Each number is 500 + 25 x the weight over its row's rms, rounded and kept within 0 to 999. Layers, rows and columns count from 0. Numbers have three digits each. The size before them is the row's rms in percent of the matrix's.

# layer 3 MLP up, 704x256, rms 0.119, rows 496-512, columns 0-127
102:501475483480488483482480474528470499489495546502493509530507502494475502476517501474540491524475508551499504499546485507528475484479456480488504501514498503455499496469503541508472459489500514524479489473513493487490477473478466539488526481549493529465470502490529467394503526486515531489533535476504494467491500470530473456502512549500552516557468524480523492527492456510486520508508
099:503478526472496489570504529486528470504518494476502480516494479501516494509477504498505523498479461548493485490462497494479488504524502495539526498513513495535544514502555475541495491493482506473502496506480466481489533515478488486528509477498508518429487502484488495464569495546533473492484524495513501491491490512524554516471545502506508482495462491530468503484530543439505462474522
107:490470503510502494485469492501505517510519480494494525537484532510546458524517483500451510437511503510490511522489491572498466547503497469491491517480480514478505443521501472420482464504486522488503471452527517486456507506471499523529505493532488481505524499468520498511472506479516528500487499484494531506502487513524523544462490494494487498510507513519469500502484498546464478464507
105:452490559502500507521492562485509480521489485509497510481512460486538509514520462490510519462502499510529514505505521490477501491526451430528465488518523500497508563500522510536435470528445503520501527558507493483462484505517478512513497529524503491506499525493507463495502490508512469521475488515495500503470450505528541504463471507475486530501565519497484476492531521505493504508514
100:469501526491536531536471513475475499465499506478495506499500494518521484466491494500511497469455494507477527493487499518524521481498519487505517438524537518477484493493490482530517492492465495537460467442479543487538468475474503528523479486508499468436496509468451541504448500528508506540527510506525499460465452505488502494466465502509538468533530483499493521426503500495486539468538
099:514479479496522487517492529489504526510488478515493489451484504446512517486462489501528536509514487512521533485497518489485481483506480501438465504498500528530481482503498481498499500493482545576494507476488482476513502438491493518489497490519477492551487486529505472521509523487448490507486499471480527492546536487515511485514500524485514516506485522476491501508470506528513470489531
102:512516505542509463513489509480529472510531502505525548515469517460464540500520527447510536506545505478488524511490478492541457485495475533501524508486477463477479497501498543514496508487484471484495507473521462514523508516513499472499442529461540507412513521526485523508496511498460489563499513498486548549427510488500505529522499512465497502500553575461483463536492494529483516496509
095:509537529467499461482481524500472514552468463517517526531486536478516514503495490489493494537529511492482456485505528478487474497477490485503502542490519477494502506524525501502434505539545492493508503558505555519511489482448465524482519461517455511516438505509536493487504533461515509522489506508496473506527492466512448463461517493527508498475544497500504504485503532491481497510495
109:541475552489483558465495477480489506501477554502480441526513517533482477507458455507497518513512486479492491531528466508477495520537521503478505511492553499530476507486489519531524478504478513538464547505511550482490515480493494497478532509521567496488475514510497497508465511474491502574515497473434497509499476522516489529497493493480489486507523483508521520520490514487482516501473
106:485453489493487494480548533501529512500500514515536488498481514542452519474451499493509521474474480534510471521486525503504507496542491542533460485532508537533485521456470463466430517507498521514492475489510503513473519496497483534473501492498487469525545514480475492479532479529518540484451528547528535521480513470486505504479500545491515475578497520512535471506520500512562554511473
105:465495486505569530539493470476499522522482494476525484444550502516473527493504529523502465468527516514526492519534488520489494515460473514433507510524536501470540481478475438469520469448483481497498499484505529483535518520507516487455523509502523486489484505481489508495501510517454506474510449480492498495464510511506495462472530509500518523529526475513507491544532480495502511472480
103:480499481475488550484512521517468460458505470517512490528470495522512458490514517511483508514486506491536535500495460454498524501499510507503527489526487503543491472539504523535544471523505528502492523517474478563533522563523520486484448489478440509541493509505514497515442468498536468489456492514506510515505493530540494504487457491486481483525505487506492481507492465473518488488493
098:480506461495484478449531480485516479572507537523439503483545501493467489488478493548532459490452485501492514479480528488476501538483532457493478475503505499477488474483476450535517474550494472509461509480505504505527496501525509480498514479485486533528500458517474516471494530531487531526497520484497514516509470511507508513471488520521484524469471507535501528478511471492536492500492
097:477524545502494456503478475494495522455524489494523507496483487474485473514496498489526512511511508468522498509482481498490533500501476498562475500477509517502505512534463511462485472516508530487520493542495512511496517490533512488515477523477465455507492505525509516477503516489473471524512546490455510517508504541508575500465450479530477501499505469506540486480520486493484477491421
093:473506497510523535512456521521478506499487491488540551449511522538498516478502523473467503561524501508486517478514514466525505507545500496500471467479495517515493483512487511544532521516535468499489482538444488508497479450507465494488550475528581494455502490487492459493539513504509500479468484494511518510460508524466492463520513492494474503507501501476487473487493476507475520487512
103:526487507498507516494493519519490510541544493491502502541570505500517493537516518523505509541481539501510499515518518533481513514458480481453484484485501492492516524483470504508473507551485477489510506471498509500487504500433521509536478491513515539491499526504511505473494481504492530509497499500483504523491461510505482483460503491473500503478535502481491515500538525525508522476485
094:490456482462528477459466461496498494493510498525514521466492501481516497503499456516452476499486506467493490499502516455524473502467465471497463497531511486528489515497505455462501500548481489492546563488489502517569451497479529499479510513467492485517532510487468491515499541479504477475536516497517511501479466452488492502542513521471511532469515489476484499443487450527515525494502
# layer 3 MLP down (transposed), 704x256, rms 0.111, rows 496-512, columns 0-127
101:502456496457478495468496457536492493535497512506487510482492519488515536488515543537488524522509491564502484500503498508522509493467510505496500517496493489498523465486511478522489475524510532507516545490578497475444500472530463545488518522496501526500482521507497441436472560509521487495530534482510544487484486484527503485507505497476523507524460499466516536489508487507490481540530
097:520525515455510474520470521460515499452470515514513464520465490503456473503501505465505484553496480464488458508518487512496453518509495482489463470455475503498514538496482480505503501535505519531479460514474529520542536503488520506548492498480548467528497497501539444504511532514526503538494428487502469533497510529503455500485540489496515491488491516494526485492502531509491534509499
098:491534558489503521524505490511504515500540466507548537510517545484504517504503498520495507448508509467507486447523520499501551490511489508501512496518548504532467459542536458509511454516470520453528486493503503511461467469523462496525505487472512492532526517501492514482505518574520545495474491491541514489502533536479499492495499458482476507501501476499475509509525509531521480465490
099:493483460523505483521462535475480513525524514477518505515495521520516484515478444488539515495498464491513516489478541515494515538493492533431486498463528532480465547506510501478525510508456485523567484505518499511530465472445528534509465491501541524515522512510552468525495502514494534486478477517521489482478491501510499525522560529439502541505478459445434490498487475530480496542523
098:527475514531484463517491504500477481478502510500512486512494477523489544473514497499535507472469530477466508460536510512504491541513518459498511471470504476481497479536526523485500534514499516456492529514503585513495489499479503475472481491526508541495473531512488497511467528505519541474499528472499482479455491451504480521490472521489476467552484483520483548483510528478499489467502
104:474492483512509520454474521510494509536505494476533514503485506451527516492513497495525499504481513500581480502450510516483507488483502468482501546524522487501498490471515458485470499494495495528533502499519497506484500473464488467516531445468509494526524503480493516476490498503535521510473500516505492475545507463515486503466497473525507526545516497522496459552506488564510485502504
103:530528530489484534495523455497491500494477481450486484507513536506502486540506459504479488488489455485521514468531529521475522488507509522456471525446520495474476497508527506493504499458474471509459475477482518509524523506516515493563490523496521537510488459500515519486488504561513519451543514480480471498501496491518495501563501541535479533501515517561434473477504497491538531442481
099:516468463500492466484545516507484519508477501488586488520528479492516497516545513488507510476517533525443459505525496482513486453493510530546472515524496496524509525478498455488526481497473550510517512479487502462517443493487479486506487466453475526502517489535508522531490516519469507488464525500529535492524517464499521493542509513494500513469519484491545506449488527499505523511497
105:494544545503503517504479500499497521464488540529478476497504507558438485504470521513497486510463527505525475522477472526495535513479515475490497495475466519514479486492490477533490542543492535476479498497524501526498512525503465464515523550503491514486514485472480504495506531486539471453482520491515498553452512542511509501538500515486507479467509485532543523499487497520498519529474
107:487452474458485514464541515465526468518492468529520509502483520502468494501516489479565538472514494510512515529526487478499516522509536454560495539510463505475513507503460499471529485539471494509506491508480487498488451499511508514490513504573507499490448463474496477476515542506523522505509544522471497481547525526496515494517539528519537451487487479520508466504482524476514528502501
097:494498496496502500468498446507484482534514557490496502464496460500529493479476533532460493549497485530509499501484502504459489530491500510497456496544501496517502465536523505476503483517509492504448504535504506545475491494508527513492474495501501527456475466496506527459497484499487544492513479499502520485521487501505500555492472436508529556503512514469494494490462539529477475525467
102:492496468462491526527503500518501505522491481538515545511554449502490476505516493521504496448509514496555493460522499504520486495512480466479537460443523521489517490509515533516459473435464498521537505532506496414490510496490496458503483482518488511485515545492501503490506533516477539470510498515485491495535463475532483481485493514451479491510535491510480485485481513520469522511510
105:481460491528481520511507508516466526508471527498425482466489491497497543501495482481453457514452511507544488494484479513510453517475493502504481493521523508503538508468474502473526507506523544497493530531496514482489464529548496493508527505490470511492500477489506520502484484547511432520449490498521471492505482459494541509472486514496493436513489479516560489496443479501494507456496
097:487506477497516515517514510506465526479550540527493521484543522535504493452518513485524503517493483470522481497526538514512517517507517499479471489497506478513542482509521515467528488485499467504458517496508517514548484488499501541530482587465478477488501495507474477499498451483534547490475518444501459455488448468516500449463511469540546488500488511479537519487522527496516496526499
091:495498517503484563514521504484504506524521494562488501502479481493500491480506495466512528444555515518505510513540507491495501481464496473513501491462499507520519496515491466461540530486525551488501521493519522519459516490522487488480522532502490480523542470528532524494512471479482517536438486535564513516498492524507525487514521456529542524497536516563482499542462510461512502533527
101:501469469508454537484489481479511500495517462521511482510474502471495505515498496486504518501499527461495450493478481508437511467486506480489486474456516525527477492531473518525470503497515484475530464492507508496505517463512531512536506497490496548477460504503526529511510477497552518491485531482499473492517446478509516484492442474508528485487506450475497470524500466487493483458509
097:493528479533463495482488502517527480511501457564453524489469509492505500479548492474499508509497518537558488529500443520503505496529479476519498559515527496502479558478443513545485481498502515533528515566479524554504524453502510534544480480526507494523482495492551565498508540516486500504516486493492484480506473509482508480486492509489508478495527531480495471535474508503489487517486
# layer 3 MLP gate, 704x256, rms 0.121, rows 497-513, columns 0-127
095:513513469530482523553511508501522497509505528482500522522512495472569491500498501554549481506472492514488486504464481563451509502478523506524538495538459500526537473490550511465507474444490533512502481485519441513516471480493471518492518531461513518511478489488499496459508474515489486470528528475519526481466509551487511518457488508556479496474478497504503507500479517508470490467479
111:534495473492516539457526523511455515521493486496472542488449476515521468509488517498540518525492434474491517524494465511448468515473457512537525532506467509462482534507482497513494497517486497530489526447508493488520492567498533543494499499488475518554525549513514537511443512467445469495495479540468471504454513473499483506537507553496515505525485516488532522455478482504473518509495
103:460507487478512503544504550505508489518452492488498473469510502534486478551473520492508501475488536470459488488529527477498488475484421505459520532521488495506511521455542500507495535490504494529504552490493501474522485560458518473501489460461492508508518519525487475495546508533517478427464482452492528507514550497505501514510522539503461536477527485504458500491498486500504487546493
099:524529478510443488481495444557474451489467502503515502517505490499533533512504493493526485539498495507490524495467484519532486522536515566540503452477489502526512512531512530490500497483509460530550540512468505516479474504490522504487443484506464534521507515498493496494497496496488488500496517464502517514502528535497520497485456472544501507513474527523494480512504532463514530528537
099:487495511515490513498468513487493470510506488486526483502500533516456526556520487491500475439466508497519517543473501513488478506512469474527492487444495478499483518470466504501481509495485485463499423497486504467493511537510456488473481517491504513503490548531477492500474481522533556501538519474496527454544494557486496480538495511509503480502520499498451501511535489496504507530515
104:523492506466494484530455491539457490499509497519517496530474485497515477529512475494531511496502539496482478528483465539482512522449524484484534475488515520513537487486463509483495519461494504482475527541520508495512554477505485518481463512515550489477536508518553538442476498480554499551473492464490451541511481522478497497504479509490513514503506516490462481519493527476513508463470
094:518483511536531523487528519479522484492516512464456488505541493514455519542463498519477484522521476548548508456508507453512520517481521478484495515523543544521511497516496492548525511523438503501508514494513450529511502513532496499472511495478500485484505494542486485522476471538502530517510499445492502527493514547494502513485492520443483484496473472444478476478488479521519488535488
111:513533495474528493506479497515493527482508472469481506466487498491498479470485493502497501486527494491491522465524509466480478506486475509464516526501478523490516499498568450506483482510508522472490526506540487486513471524491486535520490497502489487503463496492509502503503480486506483476519477483543531517567486504542469521508509519526504473431497491460515527506496447494510549510517
108:523494523443484473473492549491510505499542509535529487529507532465541507482480469464486518481502492508496510489540520492511462477508514511478488490471504486483463470499462509489461508510467470542452445450492495470428494550529478493483487472469490489497511491461455486460518488515476504482459519539566519481503518474479487478456505519486567496515514498473505498543521495500572506496506
107:507513512543498561513516531487520485487485453509516430515506481484507459495509503522529525516495544528487479482516500517475462473467497503477503495529485518501470521437492456494476515513457477461532518533570528495514506485472509478528476477526464484505534502517497468545488486499505550506501503497488499526506511505546484459483533551539431499485506493527513543469517519564488505523477
105:476508493493515437535483527484470443494493503519499513469489476502497465474515503468506488518523479522539510482510517489488513542501536510523505523495464507526489450499512500495526498530515498527509500547489511462525521501510507536532512551526526485537517480514508480505503499481500482507450503503511543507491511518505479494457508499451555502476532492487486490490474471503478439480457
105:490486555553483536482485472508494522482461553465503502464499513523490551536514500530514513473508501502478479529505463511515478490533481449500515546508499508571546480497485495456496491494499525492456507485534531493497525504513524487508481542492500499495485499508511504484506506465453476512471548499509515483516497495526509534473446530504520498511505505488495507497536478551506471481529
099:503527523490481537510481494519518468489525503516484509499507507478532527474523492499496524469570514459473489472492515505473475515480501545486482499520487453497526507476496519530495503502466513482489516473498485495502512461484494480510485486505500485532498478486503520543476543482528520516501443473515539472515511519519530462503509526517485505518504512539513486529458523516567563533474
095:503510457474525506512453503536508491512510479479486481481530525507500485524473513481492524491518437459468496530502527474503493506512483474458507492510473520487485495464519558512491482510489520481437506501526497537509472492544513473503520499498521485484473473505465503480514544489537479471542507493469523530517494496467477506539517506481487471451542491489482501526532501460473529494520
100:498561495516485515474530485500523485511512477476497518501521512500513496520509487495567519509492509519479457521486505522484487497512511523485487531497487512470487494491519515507485488526499471520519468498532488483510547536508446530483450496505454469476527521493512525445484477514492501548456523488499495511448507485518512497498480514480475475451505496507503460480547543566473502466513
096:542512472495503513491497549487467440470507522516533524490483475470482520504512498488488470500481495509497507503446533476534456514522525486468497512474492492501506511467506497525523462490494528501483501519463524486533502531461542483517485544495506523462505543468506534491496528577501487519507476498458508482473483543425530499518478478541452484552483524499524474506459499509482462513484
104:515499467474513507503495514514457492526505519440516550500489502519509502525519512528493498483546434536521508525473531498505465459503459484505443467461486529478519498458490505479460501450470514533510522454524482493530540548492498527461478475524498496478459498504517499486480491473479499520496537508493449486497465492475458496491440494499455508493514504452487491539509573512524492502529